Weights of a small GPT-style language model, trained from scratch on English Wikipedia: tied embeddings.
Each number is 128 + 32 x the weight over the matrix's rms, rounded and kept within 0 to 255. Layers, rows and columns count from 0. Numbers have three digits each.

# layer 7 MLP down (transposed), 512x128, rms 0.228, rows 50-156, columns 0-63
139129143102125156079154126091181115127131137106128161134091106124187111143122112118121158148172163147095118152082108109089108097132122125181113093167169102129128114119120142108161122161113130
136134131090060141045159037142147085157054057026138143053136176173101149068087104140075133147136085099099122122131100159100048094094053154098172118099122110179112096111035156125111126117138131
093160124096112151116121108067127149055094133239093093149127128153086146162142120181176160149114149091134155145119186175124140187072128098126118111178057109156139179177156141129040163012090060
182149147152157124171111170131093123167145138184112182208135141114104181150082122135104174128136145058110106193163095092126152173088166137163172121147100107091162111201127121124112136160061129
123107115115119147140150138136090122096151172099119111115147143157101163143145114139141140125173106126139115190109132153112149133119121104149082112146128121141136112094147121133095124159148134
051119095190101122161156206083119195110128126167115163163159143131086095115089170214059179071152149208098126133137151082100128120166066132124167110122099103124134110073106143098086080115167159
070102127095133126128133098045110137208176141142159114166179172165193074155155193100189158120141104144052084159162144098146125092128133148109168126159102144144160160148081114165098162107107129
139138087177120105153119137130113120114158197092128136170123140159157166121148123115143190100193171146135185148125147136069127179126127138168112074131125114139117169136118104136128213102129147
115136130168101081090105117094127168122159132125183117096162087106066150164115152144131066136137120089116132109118131097158117118107159100132123166129116081143063085145142124114177139133117192
134118111192157129140145110151077178131136151129144105109137081174113106146154149102141144131103140115108145112136124122097073116085150124133113077134172104118100096113082125087121127126104146
138176114097150198106128098112102121130151105103106115108118095153170114145142124099164119124137126084138117100192121110109118125112133150149125117119140154113193184124142149184125155151133080
099167119168117117122164088155121161106157136133148136033128133116142138123157070142153113107143108101131087131158137078082101145110140187110160171106182125126216102136139185133133131156081115
124093137153119145137146091144156103159191186172089049136185067195135110129202133091121071184110068200095115115155159131165208052164113231140117195160138113151103183098061116187107085135175048
140170123163174140130075130111133126082142077081134084157066087136047158107091158127152123123128130100179098077123152132142040087089100152187165137064183117172089071083143144152110097121147125
134103064170096113071143132161094115119130128133116091107140165104127021130156179113168078166172146138160119047221137152118114116118145136145169152164131116104172136163069187067070124126170127
196138193145133125114185121073130158095119190111093125138139152117126123161105098099154091070169129111093085125086115140077123103101141140125112094138143135117121099117164138066107167110135118
102181138163120122145074132156138059170101073109153136110128121073120088156137071120131187115145158109107105170124106152125114157143149140143115165098136137132147123148094112167082125115166148
079192185163073087183086175121183152101142119111115134042101137074090094151080113132137085131121156222161187114097145139111099113098093157118135185127100130178140144100169073054165133083138063
102180073180120084124151110030158242114153156107163141138162069159096131121159117154170181098131172070093128117138138126160123130101138157234189090160039175097096140161147153093025151074132124
154132135178220205136076099168183132209106109129178163117203086059200136080113133137145153104143166136126106025166126088151032133153087121152141042111135094165105041138129143169091169128135186
113081124144081140139176107206113060174139082147138112126157134123149180072099132130098136098186146123107149101103068173181119114180161127128139120133095162101074098110159118139088159103149107
163093140115080116187117104094098138130187124164049133133121112122125118155171097146180119114135181138127143147167141089130123110120138162139173192138119185139092201167062117116098073140156142
108143126095098137142158171153125139106144133105118079108103160090119084142096116140071105112131148104171145126151160161092186162112119171046145085089163117074115121122091088166160088166086155
160112164108105133148059147177198138152069141076177138108096134136155133067101046118152136081118097078159115164064124127128134161124116159124143102119166032173113093159178159156066125100164117
114121096185166167123120066103166127193076122106158143083153158173144105064120160100130125148155135100176146132136144082183156145183124121130126191122151118159131172138097110139120146129145120
076159111126147120149079152144099139144161094114082041159066155106158116167172175105075057121069097171136118154079145090119227149140151149172123104100144100104142194144132124137108100139110085
141154153104136117192145121181148163121141116116160124139089158162132138096169088182164163131129196180100096074115142175115156146108113100088165138072165195142146143139090114120128107150064094
100169096113047153122158128096165153155188082100071177134135109135116130096075072105130180114086131108087140124120160119163166113128134181068108124134152125107129103142102124129091105074127107
132147144133121106176104171212154141091114097110175170102072115171128132120095139146110095146172120149132168071108142163079160116130143121116145166103132093083163150123165151119141101155127133
073148125074160113142129135182139136107131123163144142092128175168123137150158124160103093146136169087139128170143126105126159085171122089124132183094176168140206133114129052115146157124153130
114166126133156084111124094123165108081218114202128110173155083150107085146121157154138135092017168103074122057155121102147100099134073155184085107124101154143064124078149166179151122150159169
099151153159104070103143173191100088171167081113089134157135117156115130116080174191130120130134158081118128060144164168147128144118136119114153179091088167140072165139140173092112142074101147
139115144151138085039084167148148113073160108152098168172138108072094238195208106137146149107215152142156167092105133140171152072077048127130155133131148130132098109077221168147108032119157115
115060136128156163077152162107170127145157086090132091159198148186129114031139065140127199125188132149135123168099058136169135131135047105157092137103166167101108087170136127180101126146203095
103117106135152148134137115151093169148175130153111131163138048132123127119139107163145138164085057071198128131118148167161100139101131169143174108107127196146069139147169133108101173106155169
075130138077080136115130155100153154122137116107090218124127139104125087137120119138114135121190133057155129173136076117104121146132112116081164140111066138124137107142096111162132157156153114
143135109111072103070125117162126152134169132144161172153150154081105079112063144116050244173163130155145153027086122141097148105114107079073120156085140151101196114160177146109125140151117152
176159110122128112148153138102119150117209140079128093131113149095131163117115088144128145149105138054131130126130097094077093127132107137211141144154125150135120108127156086146138164130167105
140044163131116131140106156218157084185132150095111114139163144085122172164162145107118093113167176119152132080125049174112097093125091138142134111119139108197062107152158123141079143092102104
167085150124145084138177122245183167121163107144119084110116151165139136098164169127156073216110134098091179076141128135131182156071149088050111132123133157091123117146145161132097068107099111
125164152122125080097119138055101212073178142212113117188125091203110117038152145061148123147063105136129068099166113110108142090129209102191106120097160135146152150168107104176122130100133151
164136110151118121130092099124103151172145116178069075100101048152127149118131143127147114132093132148117083189105079183168092147131154139219127120135147113149107124098127126170142097123170145
102153166195146125154182111148198104134126172177099134148130148083190151188202106106183057109054108103131155076158124185104142114109118105103151126176182133148138110086129136066150096138138170
185190082158089058138128075074149096138091105071142146108089060050094115175143112149049167148179106072047109158105103158113080133114102196177103177118117116055100157150097119151126146203155153
162120098140130130106113081154138172110117182121135167138086115106168132087127105067114094095152097149111130085146151214068122101110173156114148134109116157133142209150148139095138148132166131
091122122089129127132119171146086122068136119158125142162140107155197123092160169115102165095072142085181160103126128142122094120103077141093138156165118110172128137163098149173112105140086113
114162104134149127164116108117112133109174122104129123143153105150113117076132114118130123137143102109127144116114142103091149141121111124104144110128105146106180123167129092137129156161160130
126122176125133091163124160080135143052143189120150140143105097107067200157099169102121150114140153132103094158115085110124150160098139198053076147161159132126141099163109171112142171123131110
057114120147154116129115135209168171096152142120125148131128120116164167172110140088124127142150141210162122091182175084103207155120162130120127045122144125099143091131108077073158090167084150
140140154116123138113149117121076147088176152138125172142155173137155146122156126098127098103169087122112169106097069151160187168144069154118101102146188152128178158082154200177112133105082167
161087199219116075070174144127134120110070070141106079091131114155139171186120077195135157157144206180160124135107141200171121071190102157085057092178105137172166155163133203013147111071070120
164121099146130070167083107164080102147062142069166134120109187154118143130185127130135148133152120075092120104110131196113056145169109125167086049111175076143144117124133114110063128136127103
159031131160175101192106093072118140199114124094090101135148163069072146132189175126109183063168166133164167126140067087059136092127136159147143133158125154084105053116137086100218060091086143
135135169141169124146142127108097148093113152122186084124115148136126066130134142157080134128075110180103111141183109099194124123093157126135140104137154154143142101206157146142103140103092130
151052165101074155125088098107091120123132080145183130190112163073117090130119114088138166134133147147137144086149109109120110117098113072103133184130145104124156151089083140095157040153163151
183147141140120166163124151148089157075136096145105167110053088135111134101197084144137127116102153173094086141053204114113152141171140078186177132133109135102151135096093159145114109152113158
165096126046081147150161196155109149127111126109155123111070136135085125118154110105165111121115133114141062156129174137104110118101128121131147121191049125107101148134135122142121175200144116
089170120144075071152184155103141112139121204136113141128146142143120121122096141107109113128154116180153116115169152151086154194148126080119111065115119115117104129151152130157113165075138117
103071171086199027115155102133159131123132101138121121178096152099142211160160066178083150098139080110119126145095119117175165082176121130081103121098134102150150103154149112091131139163124124
114112173114078158176098092130114120115091104107129132152136167131112128078080118133110191088095154066107120079136147078100099125112083100145151184111130140142077102138217126097134132096101153
104150102108045096102113072061122126117088147081150194097160091160119094111163102091104144137127115087133082195137146111144172139127084146055120164111181150188121130180127149170130141092084164
182077161134133165188098105132084137137087089189207127143128056107095168158127130218127079124163134085143128049178149081162052058159115185120156133159104085008104129096133122085120130163145199
121132184173169167150161102112231119124106088121158114133170186125086132142135106189160050148139137172123117098119111134149170120101124108129142122121091158112116081120151136122133115157151138
081135117126085152159143165123136154147106104149090142146112098133092105172122148107124107124133120099164152193124096151128119204165143168127145148192062136163099121152105111158108107130142066
147122110091123130106153120123136107119140146130172124090171119130104188150084124127118148160150157136134129171133126153120110139150091112117095114132163064183121114156136093092161171112130177
143164153169114155165139101103122136158193150126125169093150066168106108103124157096168124092154141095084151123164123123124122107107144119123146124097177126148120078137091134141107147151101093
138154144186080170187159118000145111133083142060123150134105172062099114157134169182206136059147084102150123082134051154152137201122094109185091097162150157147108101134107139126111189096116100
122116174125111101116176111161153131135083105203092112093116122134147153134147135130095115158112116084129130109128137136105156099154084142044149140136114132106040116153111118118170144101121125
120152154183158093202076140049091127082094126083161074186119053098077075110091159106146151100147125167121132096124156111127121098082126151162124093099126146152107130099122139087154108139091175
121152118143132155121099156192090177091118102148105142139121099091220108129164114193174149175149155151137133199189084116106151176154080003123082092136107141126156154138101184247138151067123137
116129139123105082137109195125173125110166107092116128147167071129130117121086154151090139144090095134138183135106122150117137162128163180157141127103103087064066139097145133135151166127162144
170087137114086026121139127093154117114132093199173110085131103153146117138125111108068158174098160132103104068157120154148060099163075112034152125093111099147160101175158164125149128134106092
125191123119122177149132153177092157143085117108127114101097118137168052151172137120117104127119131192217144172208129142086127150118199130099044111084126138139089117168147095058105075110129121
078139114125127106068141145136168157095062149103151163128106141112126091166119141141144095176140140189135121092174141119164128144138128120057157124119129154131078190170162166113146136104108112
139129129147128138161138162134119131122124105109089193170109114097098107163179147101077121121175098122153150128146100119074132109113091084149123139129108113094188108135112172173138100167127116
141129130162083170054088117114153151128138112106160114099154124147120155099120101131133143177088105143064169119120101100176079106079207076169104119128073150111152184160127129105091101123102129
135145087077146152076131125255127124110100123178069090123121141083173118128153151143064100118083116145138101052113156163114130105138148115034098109111094121092134124103151121128162142080127133
168147114119122118167133166174123106112106124094147166177132158157090103080163086111109125105114137159118108178117148137117164127156106115099137139146143170120173176104146095110107124079160163
124140092157160165144077129143121110111135161171186129130138064140062094098133135129161117183093107132110142186148179080115138131149140118188126095107121096137123160136066132162139121136098114
084108088153127108187158159054057111156129098185155060192122079194089054047067163153140179125124135102047082108105157136094110135121245105111103140174148162069121123143128136142066152102176054
118145142121132133164133167086149135124120152143070146114080115112136072100051133150116146119121098156090116108082110153091123094151122124152109099127117149153133171138140138170114135081164089
176118146150114115176084118183108146139144177115104114108125121130087158151151076127163118121092101109109124122132094043122162110077133101193144122121158147182089154115099093118163120123184083
022177125124095142145107114166126153167128078094145096124153137097189142127113075124144131173148111098165099155122154155173151135152148175126165092120082137114053114150157180101134104111121106
130114110124158104114121153106055086135064103138127175148106181129106078100078111072133204114108063067148086185040127130106089147152095113126131083121095121128116190114110128155142081154072036
118149141113143060127098099136178188182085136159125110137127136166119126082192155109092053100129154154078073117115145084124125130117136103122139130099140131115123098116103124104142117182109110
074159102090116064133148174120125107142124127156114092126122164078147111133077078188149158083118116115113169152141116089116140148100094161140161101128120153143150080086211120131095116141117115
137164152072096117132094062089075196063116130173158055174087080183081163090070053118204114142119145138140124091139113074099070208170124147201171156146164191210072103103051089125140184060165090
110139129145108151147128152118125072095050077122156096134124116131072132126142156086142115125130116132129102122131137129122116088151085130151137156086171158122114130100145097114141086111133090
136127095137085100173123125125159212148131182116145154204105112137128136087087119157117109162150181125077172114131086170150124125110097131155147087089134120106070050072111114123104162138122147
122089155155152045174122216202136141128110133137116072126142162121141135162111131161141091166066128099140107090073119165103149153145181134000127143123123075207164147156125124107135153088061122
149160065088085097169146107085117116125141129109112121155119134155112118101137117143153101158151098130084174132125139115107093130121120142191123094144096159148055093132110098081077154137060132
132149157122140115137129174103120125093126142160134169160106079134102154073044124122107142040141163156142140157092152095131105183075139093117132168121131158142114165136112141089119154122167131
099136121122102143144093120169171138155127124170156181141142124155133144106129101138103100154090117156073102108140100132091128098089132111035154104134153116111142123140079139118150102096088124
177122166100170157128146104065100118124108141144100132125135146124112132101131083103153111136148095189082127142117115147127094157113140175164115100129122136145126074117137082145121133145119177
137138112105163117141108147157175095113132154136129104116091108126082153119097148093109154103154104122203119141161099112145186123096104081164117103113165115112185087210130134179153179177126148
172126178117085137174129135137091089119087127135125117162166130170103097135166104087085119105148143162101123099141154113130150138134149116083146146163082141169150136106129134166167113113099149
109123145136101193105105113084145115144135098138150143105121110108152127109154135119144115157152155110122080155114161101202149107119146106148138123149159094207169135143139091070169099104062130
100098158078122101103122113109139142192104135121115172098098112142168101097168177114141130105089146117091091114086179139104145118153124089173145127166127104114102173096160139121160173055156183
140103100127155133176117163101179136079100148145101168163105100084161090135118179186115177140146100148140111128133173130150084116140142127255135173166133124101173120106143114117182097157100186
165096167139114197222100063114093088166212138214166086138087124071125154136135136192091120120140124187160117175085116123216113126124193143172089116133140182090208195130071193137158183166128096
140140122099095193168120129157112099058031189176063170163121129103165179132153123086125104149064149114097099151118179098163118119119085154079133045138098077125143101115202162162105074154114139
107098150101086145102095101161090083057116096152147148151101152153069116102110148134160105098083133114179143113106154121094092129084093148068146127195121117146090128155156132042138115117120128
107119148121133139090124131165157122172134091117112098124076175142124107101125110104081125108165156135087123068114118119118119118094154126102157131132100105103131199098112137176192127120136085
166117210054172030171094110087152123107194075161175137084138066088088172127103105128101103148118110137108131086111110125162169148089101101186155102054153170143158126115172085159126160100094103
151140157147104122096174126120123080113147097172139120120212112148130095115109169149159145139110101123071110179096161178158121118091118114187096158114105121122098122198153114086075130127135178
140090161089101178150105123144159102132107130110085107143143100141149143068164137127155129152164124021140135139103167151151132118151116119100126125125115166139067142094130136091097124111158118
137133120136125204166072081089123134170139115126106111108156146115130123083141137125145111095119077022167180137123156087086087124161187065088128128156118119159141142135082184129122113073153146
# layer 7 MLP up, 512x128, rms 0.227, rows 51-157, columns 0-63
116115114155198163171142136103121118114130113078167073100078207090123117101108171181131107154141077117122055079121144105086159165153120115117200123084142124182099116123134124072216126121119127
155096109169095176142189155108125128141102119084134104127120103082116144049162149165151059083085150115168099166176132091107186183132106139163139091087126186109120136132139092132144130023083123
114067119102148110176151135084157124131079100112141123089174172136115163203065169092172119134141125138188187126117099170073131131154042159073122157144131161088104038094175199147128103199099082
113141122162119098109102148103182127131081099141109101138169150144150131129099140138142118117110187127170148121161104165156102157138082099126200159085108120139140148160148121152178118094137157
144120127128120178141087140105097119088184077140103128103191088118052133083132189172145134066101126170132120104122188060138171108072119175118186155176168186071152147104147092078073167082087129
192126105139137143161130125102147138176035109135091092110130101169121116123079172180124110151092119132141128149143200138097125192116108119121078151119129140161135121120113174172089145122120116
179132161122146112110181134131135133152147129196154131127108100139109142177104128097127150137120110133118104126136129132166141113136076125127149153143140135136124112097125116128159117114095153
150159154136147142088116088108111137116149117138125173134135118192104115156180112124076135118121120120101081114141080129219084109093142167109158153104187158159101144112092131090140190086094171
115127156149123145184105146090148141126115092149140127113092091165177156141160140175131104111118122089149167148163113149139141128150099148133135086136148155115136108146118156143113113131144141
138082158105146145111155104097124148147102109164158134145154163119149159147136133137103194065148124014092101195031123125118058156161148062122154130099133133057172141103156149057137160071109176
145096136116140166094160175160158141132130161171130121149151151137104128044113130117166113122101224109145147112140143142090102128090115133155130144104127087132073157102112047087157142150157151
082177155105111107090165115105169052113053138113073070135060115109098147165178086164098046161132127122138153175188157114123129165126132200168105149108150121168111131112137135230113047055165095
124118097116118070071207105123128117095166092097143083167176158144133007142112131167137119167133172219109133113134124129110133108151141137160193151158045218141100101091091114103141175109070149
097152156121105118084164112155102182167012088066084150125152138054156159114164118123232148102064134145138187092132120064133103058132070137201163098099105161100101159115060127097124092165197124
121138190120101162119107147087127097171081101117118090140099138152121119124149118106133159166158081059165151112092109163138121105125136119134142119135117127133137124112154091106149123109129146
142062108130123172182098183196070136120103156156120178141167132068109107041082142177089099059121099061111122147086073114111136122140113137130114145101121168132117140114132099161159120125095106
111141163109119179079138110137056132112114135076123183098085145120150138164166105159176172154122126088168160109112126182163064105113180109192182140146121103131081091088116202055122148171118099
170195147103095080122110140172126129231150066080100113128152113148196077104165140181107086117150121062133164139115091140096157097096190131176107122113106108124089115132069136121067209180160149
106101121136104098130139127190119187107099141192125153142124152071104213082065112141163093124141169070135096152190125138109075174172117110131100153147140121158112167122157102122083100108143128
154094088153078123162069126111100149141142132105120142077086109121179105158067150061104097138149126126146159119097105103105083144104153086119231148170040148134114129080091131161130151144078122
136098118084121101146121145148125073132117113145172131176150158178113134137095057119145145111116078086190114131105138161098120064150135089121131099092122074113137110123159133104202140144108138
122153131106120162110092113136101105149113120138119154137205107176167177140142198185146078136139089117127212143107177149140067103168092123159163138172078141202179175116145092064144132148095069
178129126142128141083119139184129122165146097115150131190106134113070148181148129157123102148076158135122130096160115150111157141086164160119108130118121098148160119131107120086109151136093141
157095124095118104105157168164121100118071148161142138185125180170140113144144116117157133108108178201123125144132128135115097089126133118117167144111142130163162069175159112088162100117147146
155154063110142134133072161150148080076167151166093095114133098195086075125190132105088165136077112119120117058153114128165177143138164134131093175126141074134169160148108104162105168098144129
121130100124118146128115118101110126188176149124111119159130151124135137127146068102129115132131085083133112134135102170152125163181123126131129119180125124113111125121045156078139098131156125
192152175147101091104110176111115084139163164144139079136095121146083221175147120128140086168141169198121100115096145135097135133116068150128099131135122103183168152099096167153128119144110124
128124126116071070164141107163135075145117107080139088094150126139146148065166173143198125119100103149178179063136090115159104121063153143142107126111184124039165054111078151145141154125191153
097076081153152148060103161089104165144134124126137096121091155096128165126161030087168092125128107136108186166139129113117176090152140121128109123105209107084172111130092129105135080132113124
141148125200138143162076187155113128130194116178143084152185052110070085139099135086116146160084122100111121062099191144151034124141083160124141152141146093129087136116174129173079197090152219
132105118175092102185098106118139081113109149132147071175138138118074145156080166059170122184094143175082108097112225101158093155118105074104090190115156187149145104079113135123156072078101120
159111142080109123156087111159058095138141095148149171104137143115094158105173049110107188117134165121148189155109143053161133140134089101149142154116157191120093151103083098063050101117143082
192080182160071176187122141155155105129134154114132128101129130135109131144103077231092121157119105123099122128145081043108112173185130122143103138130095137139125123125115161083129076185098108
114156100128071166129139139143180144129086128088117121117144178123156112189098120140110041084125162193070137148180100054137129101121149141166056162110098058132171122111149117201183113159100097
136083108139149134099167179113113123142111149135173045104191126103090111159106131099129122093149142143142142105091041195158146068154096070071097163148161126153120107140151105126115098106144132
140088115068087095134090104131147124159143115135154108156137106172080130094139131128150083118096089115186070104139082099126116186149125138161154119133118127146091128121168079127145135103093123
108115107110121122110093179167125146179168109124050099132149125109086126133177130100110079119111093137154159144098118158121125145143113166127148171040143128174128141079101159159101143146116121
127157063094124157155172133147169133097196116208121129136147105176098123141085140108109101167083115186145139097162188084144076136120119105141127130111081138065078114051124110113126145182137119
114107141155097103069150105150148094155110139135118097118138147113122132117098123102095158130069143065130155137135116137094117108128163091112141143092133114140187140150111139162130084181115083
172148173096124109107122161122094159145129097168184103051103089131150157102145097127131184151163167112131118140050114124111143115115077117162139170110151124168175124114092128131082115171114196
165132199141105173166100149141148091129099112101086106153147167143100108124079181108143136075234102118107126130157125165128117175172102130145148133140137153113123148097112148112150152062143144
161134157131154149134092126139170177124067114091127064123152110103101128091018089192165134085185136154165173153126145121169114146182148118117115124126108104075138108127123108146170111162116105
206115177155055160168055103157049154137153104120146128084102108142121172105101194142135176226160128110159164177105095153161130116148089127191158179074094119118133123138040082130096108171054203
134108123090176150113134151157126135151128129178183146088176141105089197140102116107112173141148109160160133153153159124173112148158134107127132154131152141110139048111092116182097152124072128
096113119162169151148165170161146121075091120115103138115148115127158110128103162138149167078100160123138130159149162105116151098122128129115111135140127145181115168085136158153116165104175076
156138107146099158117155123129157107172114144146109096067138128102157112181102170136101138104115175110129099128175085112143114128133138121125126138102108127099108097137131163143165109069107094
103145105087104165094141083103129120132179105112122106146120132186097115159139098166119154141124142144111203155147155091124126087174102168100151150181125187136106129131118094098127147108162150
154093143152134121120120111116098109085125129128183125155115090132095147146122082174103138119142108190176162172147069113113134143110195150154141134142210155147099078190088117130135122152085168
149140183105071131128110140151171123158144105082172114187125125126154109097119094117134179106128142115135106160132099095133132114086143115152138117147083096117103160106158078180183086125166116
118123178082094066115117038134051140024157095109104116092175090120123125116141120096190112138112159127108102111198165165121154043151117136184065122050115118213119216138180153086089052079046124
148145122160150174102099185137174107121182123105114128173170101170130090169093139096115089123078142141143122113155153088150184140095169143093119133178141117127142158130112186145130143138123144
118103160153110143109150152144105136166131090224122114089117059147113080146142130148135104142093070122136162126127141161209154079183131114162155098106153123131135186105098183183109047111123124
118139100130090100115146118108137087124124120105070117096155108145115160131113146116119131125146145065102061152130115183133134139179129080103106161163139106158110125117139127127116164139102091
179117191181131094117087176155118213146152095112151114097095116074115169122167087148148097170113132092137189104146135144144167157115117104090073160107087166173151089100094123078105150107134115
114199083142118175079127109139125119156126130053067083107130116106071123078202096076154121138102121083102131156076172109096141150144096154148118183169147152123128125149108154159133111090124081
135092136093178118090172108078124138085133117118094113130112128067155154086181141170113165099162139200122178172158122117157115101115104161148169127108175166117142141087155097146151161083144111
131167134182139142128122161126127126107145168098145116176134119114088134120072087135099113061106171154177105126141059131095103083089144114115154100145136178141181159108158177163152156124094116
107088119178127142075124111124111134131140116099152071217153114099196126162146032116111141032084119155139171131184124095102133060118110123117186144145146087159062099178128144082141060115149159
136141110106169141088158115127167096124083165143108078136103116106155169209130144124131064112176093138167132165113137077175096092127103161140113096126117135143167127088124124155117149120151090
165160103137171199057152158098134168140122151112135097123153166144089110108135062198087070055157107119100101118080187140104087159193103112083101146199131083115156183137081081149202118100184098
095122103082119150172159125142113102072081110173134151097157083092092218119110142169142082146083174095147121115164160118095080039201105146139139145061063162115089192145143084143121133151148073
153101071098133123128131191146080142108141197138187191139121082151124065100124104082124183100101137092089144143121124126069140119151115099129126177145168143096113163128097109102081097159171105
105139130092109118081113161161104141128137131095156187151137092119094165115180181136102118127129159103127096117155129094133145147106191107177169126135084209115173086105158138101134135131138102
086144144142145153176133121136110138117142108109131105139119173118156100080126132105089125119134114112131150118127096128117153095114143154125134113113118101114101157153129084160102101078172085
127105112105159176160154139153163124139111116131099148165091147116131155177108103154121164107124105164176072177078139120107180156162067116175153160183091136144146170108161111132151143124132132
160185160077070160079136143136112130152104057138163125119128161203101052172138122124088169192117074165096217173173129156095101116158110191133157092116085194055079145116113083136085108095158147
105132136126100066117083118169142067141166125134152129108112116137151116137148123107127180058137178155110100120096129072106111094162102135169170167133124146135088155107122097131103122118113183
126150133171063095152136108109092062136121131145098129177150157125122083112052122160181107157178130121164144139155105132175090090144120152130131138090181121090102077147189102156096107094143145
125133160054134188078190125152087130112136040118176201121111102016188080092088137134187122099161129144116115110141167102113108151127057133137155114132171175072117070107062100122145141143068150
154118137159170151104100120135115102176090131113139135148136167128106122141086115061124069091112164118151104107111106135136168144112113093079170167123159145141125121131150131161112154168056101
075149130121106149157084169154147092090121120128155143167172082114114113159143158150158119134114109135146161133140167132150113120112101163140136166162114105137093103107101098065139116094100125
082084159104085129104134122115166136153120127139092127104175091189095110131164081138134148139060145194154117142213152125175175114118153070122056139086179143142136120090132139174148116136119100
187080125140136168131138107179118138153126149125145100135120157165102159166120086077079120143113102144126125101143067115156101148151120096134150116110164133081136125070081200115177127128131157
128121179118125115080125136196130078104105092115173123132171085150203066081152066170194122130118139143072149150178186152140111085114095126103088113092182168095126091091182054110082122119128133
140137122080141064106166109135128113194106072124153146134183134130174138136119132118126163123161063117105128114098111087126106109162141130160093125100138108184089105151156131139121130138191149
110114153112088121120139121238139050066137068084220145077171125140091102110073117129123083166114209177104108085127134144129121182136078162081182125133176158115128090049088144074108144161156081
044117155079139135105117167126186135190112100154141136075156090095096166198080200108092152170132154131137151112133107133129097126075157131128138133081109089134118069157084149178190061171068101
110130177102123099105171120102132088146110117118102110163142100121130151149132129105093133118140089134098164102080136155182078167093054131121182146161144117137143119123166153113201148091141131
122129125125140100157071142132088153112157085082190117136105010165068047129121131140107141136147197118159143154162100119139200102181100147064154159086155157114118147069140086147133157082126140
148180111140077149164069131166112114116121088139111142139159115120073145111109148120108111113167174132144115094112132109071100060126152062148145148128081101174184131158155109071132161122149094
138105110135091136115187134128154126137134059147120149114180139130111146097144165130088092138102106163099138121112172193161148132133116085104141127125073172075118118116214088109106169110099126
177133092151123123097138206152118110120157172186150102105091171127080142167139148161072166084146160146128099101152149122104063084118109090103098104106133099166205108117069068147114150170123161
046102156175122111132108113098095067053097114176156107120136091176115087079131130194163112173145158134085074150135123104080136096095066145128172140117118144123114184116128106142168169116139109
102115153116128140168148076101101108186145099071150141146160142109114160155140177156142165084135113118174150156162135164172143132120088137136128058104168096077131159166166116130117167129167214
157122194170124136124091137098109123159166120115096117095125129187085080163121133069122104156109145138160158064110109183168103136138179130129068173151102155118154156110086119155110138089151121
152106094114059168207115159143052080094140179156148062081102081255075050141088011118133177066092101116180134110210115144146152129139134167106037178138138136156137220127140095157117231091160155
096099098181135099107158135075121155104098138148152136123158083101145136094152149145103156148171111063079122182129096137073128142155121134129128136140083138062160145139145107109108128108134132
091134154119106120075176099095114114114089129099126090110116179115167138122107175125135104162114142182088127114090130130117175134171110161132089164110113121149086124104153105117062116154145138
135084163132076093086137136159124119056101139186120039176114121174094174147128050183109062132106170071114112087134104158055089084153158137111145129135135075125129088141149080106144108140019218
168144131106112119150137129154089142163115107147143188086127138203127109080131118203148117144115134082111149098168143110093141059121107117134092119095171126136080170104115141132071153100118151
133069077122163142156120111115185089122105162152106145193130114134119138112174109078150127114157085116126148175147159171139061109122119116109118109134144126136158098187173132094097125158161073
204128140148109134108185152136122134129172117090089067104129148154142089129155134187157077031130127122160082122108127137124135102134116106162173118074125078164120159106126158194162136115185131
124126102146128105154137170173119135099164124107132081164155151111123167187127127081153088124115127115138125131137140155173107138124105116170148203148165103127147132122103144137159141141106098
055125160152138165132163147116087138162090117082100076131122151104130073056103097114121157084146099083069152152075088123196173062121128123154152143139097100171102149124131117113141113082132126
140125088136111149069163131134168183118162078074154115125148164102166161166093121192166122123150133126114147116133116122142136134125107138167134152155144088092154121128100090138097129127116086
104174144096105175134114150126097100130098140125163059151158101139054118144138188104165161153085152176178098100178095199074110104105086153106124138093166163123113131147106165139088134140176167
149156132142174095194106206073107113105123131145164122191111120104110163142165092172179107154190148112133120216125145154133197054166145128120138114109125122111114093160127090169066088120126094
060079180145093123108090113112089105212096091108087085128088140165153180126075105175114107107092115081099117175089114111150174108119112173132130158113185190195093097144090124133071128116094130
124096158131123172140145117116133091158069130135165199133102138141113124140119181162133097157045088180150099180145117121137121079121149130154149103119122109128125127117071136129125113183117165
148086149132146131124113157114075122163173107065140135133115121139129093105157049117137077137167105118150093129206152148166089155142149153157116131110097140131117123081117107128158133100167113
133144092140189105114107169146158130182153138122131184108171070130082102118153088085063149125136120181162118108115059149130184139133104105119102148079092168194210144082072167155134088134158123
180093079176117157118147098094143116070122089085111065183200132143178085135146089147163089105107140080092149159128224104123139117138122132096152179189177157144158131127104120189028062099150139
158104157163129124131140129075070101144159119120177156095084085070151132160154206141166137108101133138170147113156149075131080146081131102158123109066129159152133111088111157076131075149090155
103162138159167082144118091141176139133060126079127095140075113088128138151074124103161070117090166163134108058163096073090169100153129077149141113048122085126117061094097142148137058100103083
156097103142099111106132208147131086122131080077167110156112129116166146114115123087129158128125144129128093119158114118090132182102103149120101100120091105104096140108086134146144097115123134
142152159103109118082149178147170068092132158159062161115107154149126134121098141119147096120115143194168110114160129177139118099101096113125099075096149086127128140128131088130113165119066130
108132140124189131061125117112039091215110069132186113171143096112151142079141085068146185137140110070155151151091174087102167102118145139105159132115062085142116171148143109095122132153122110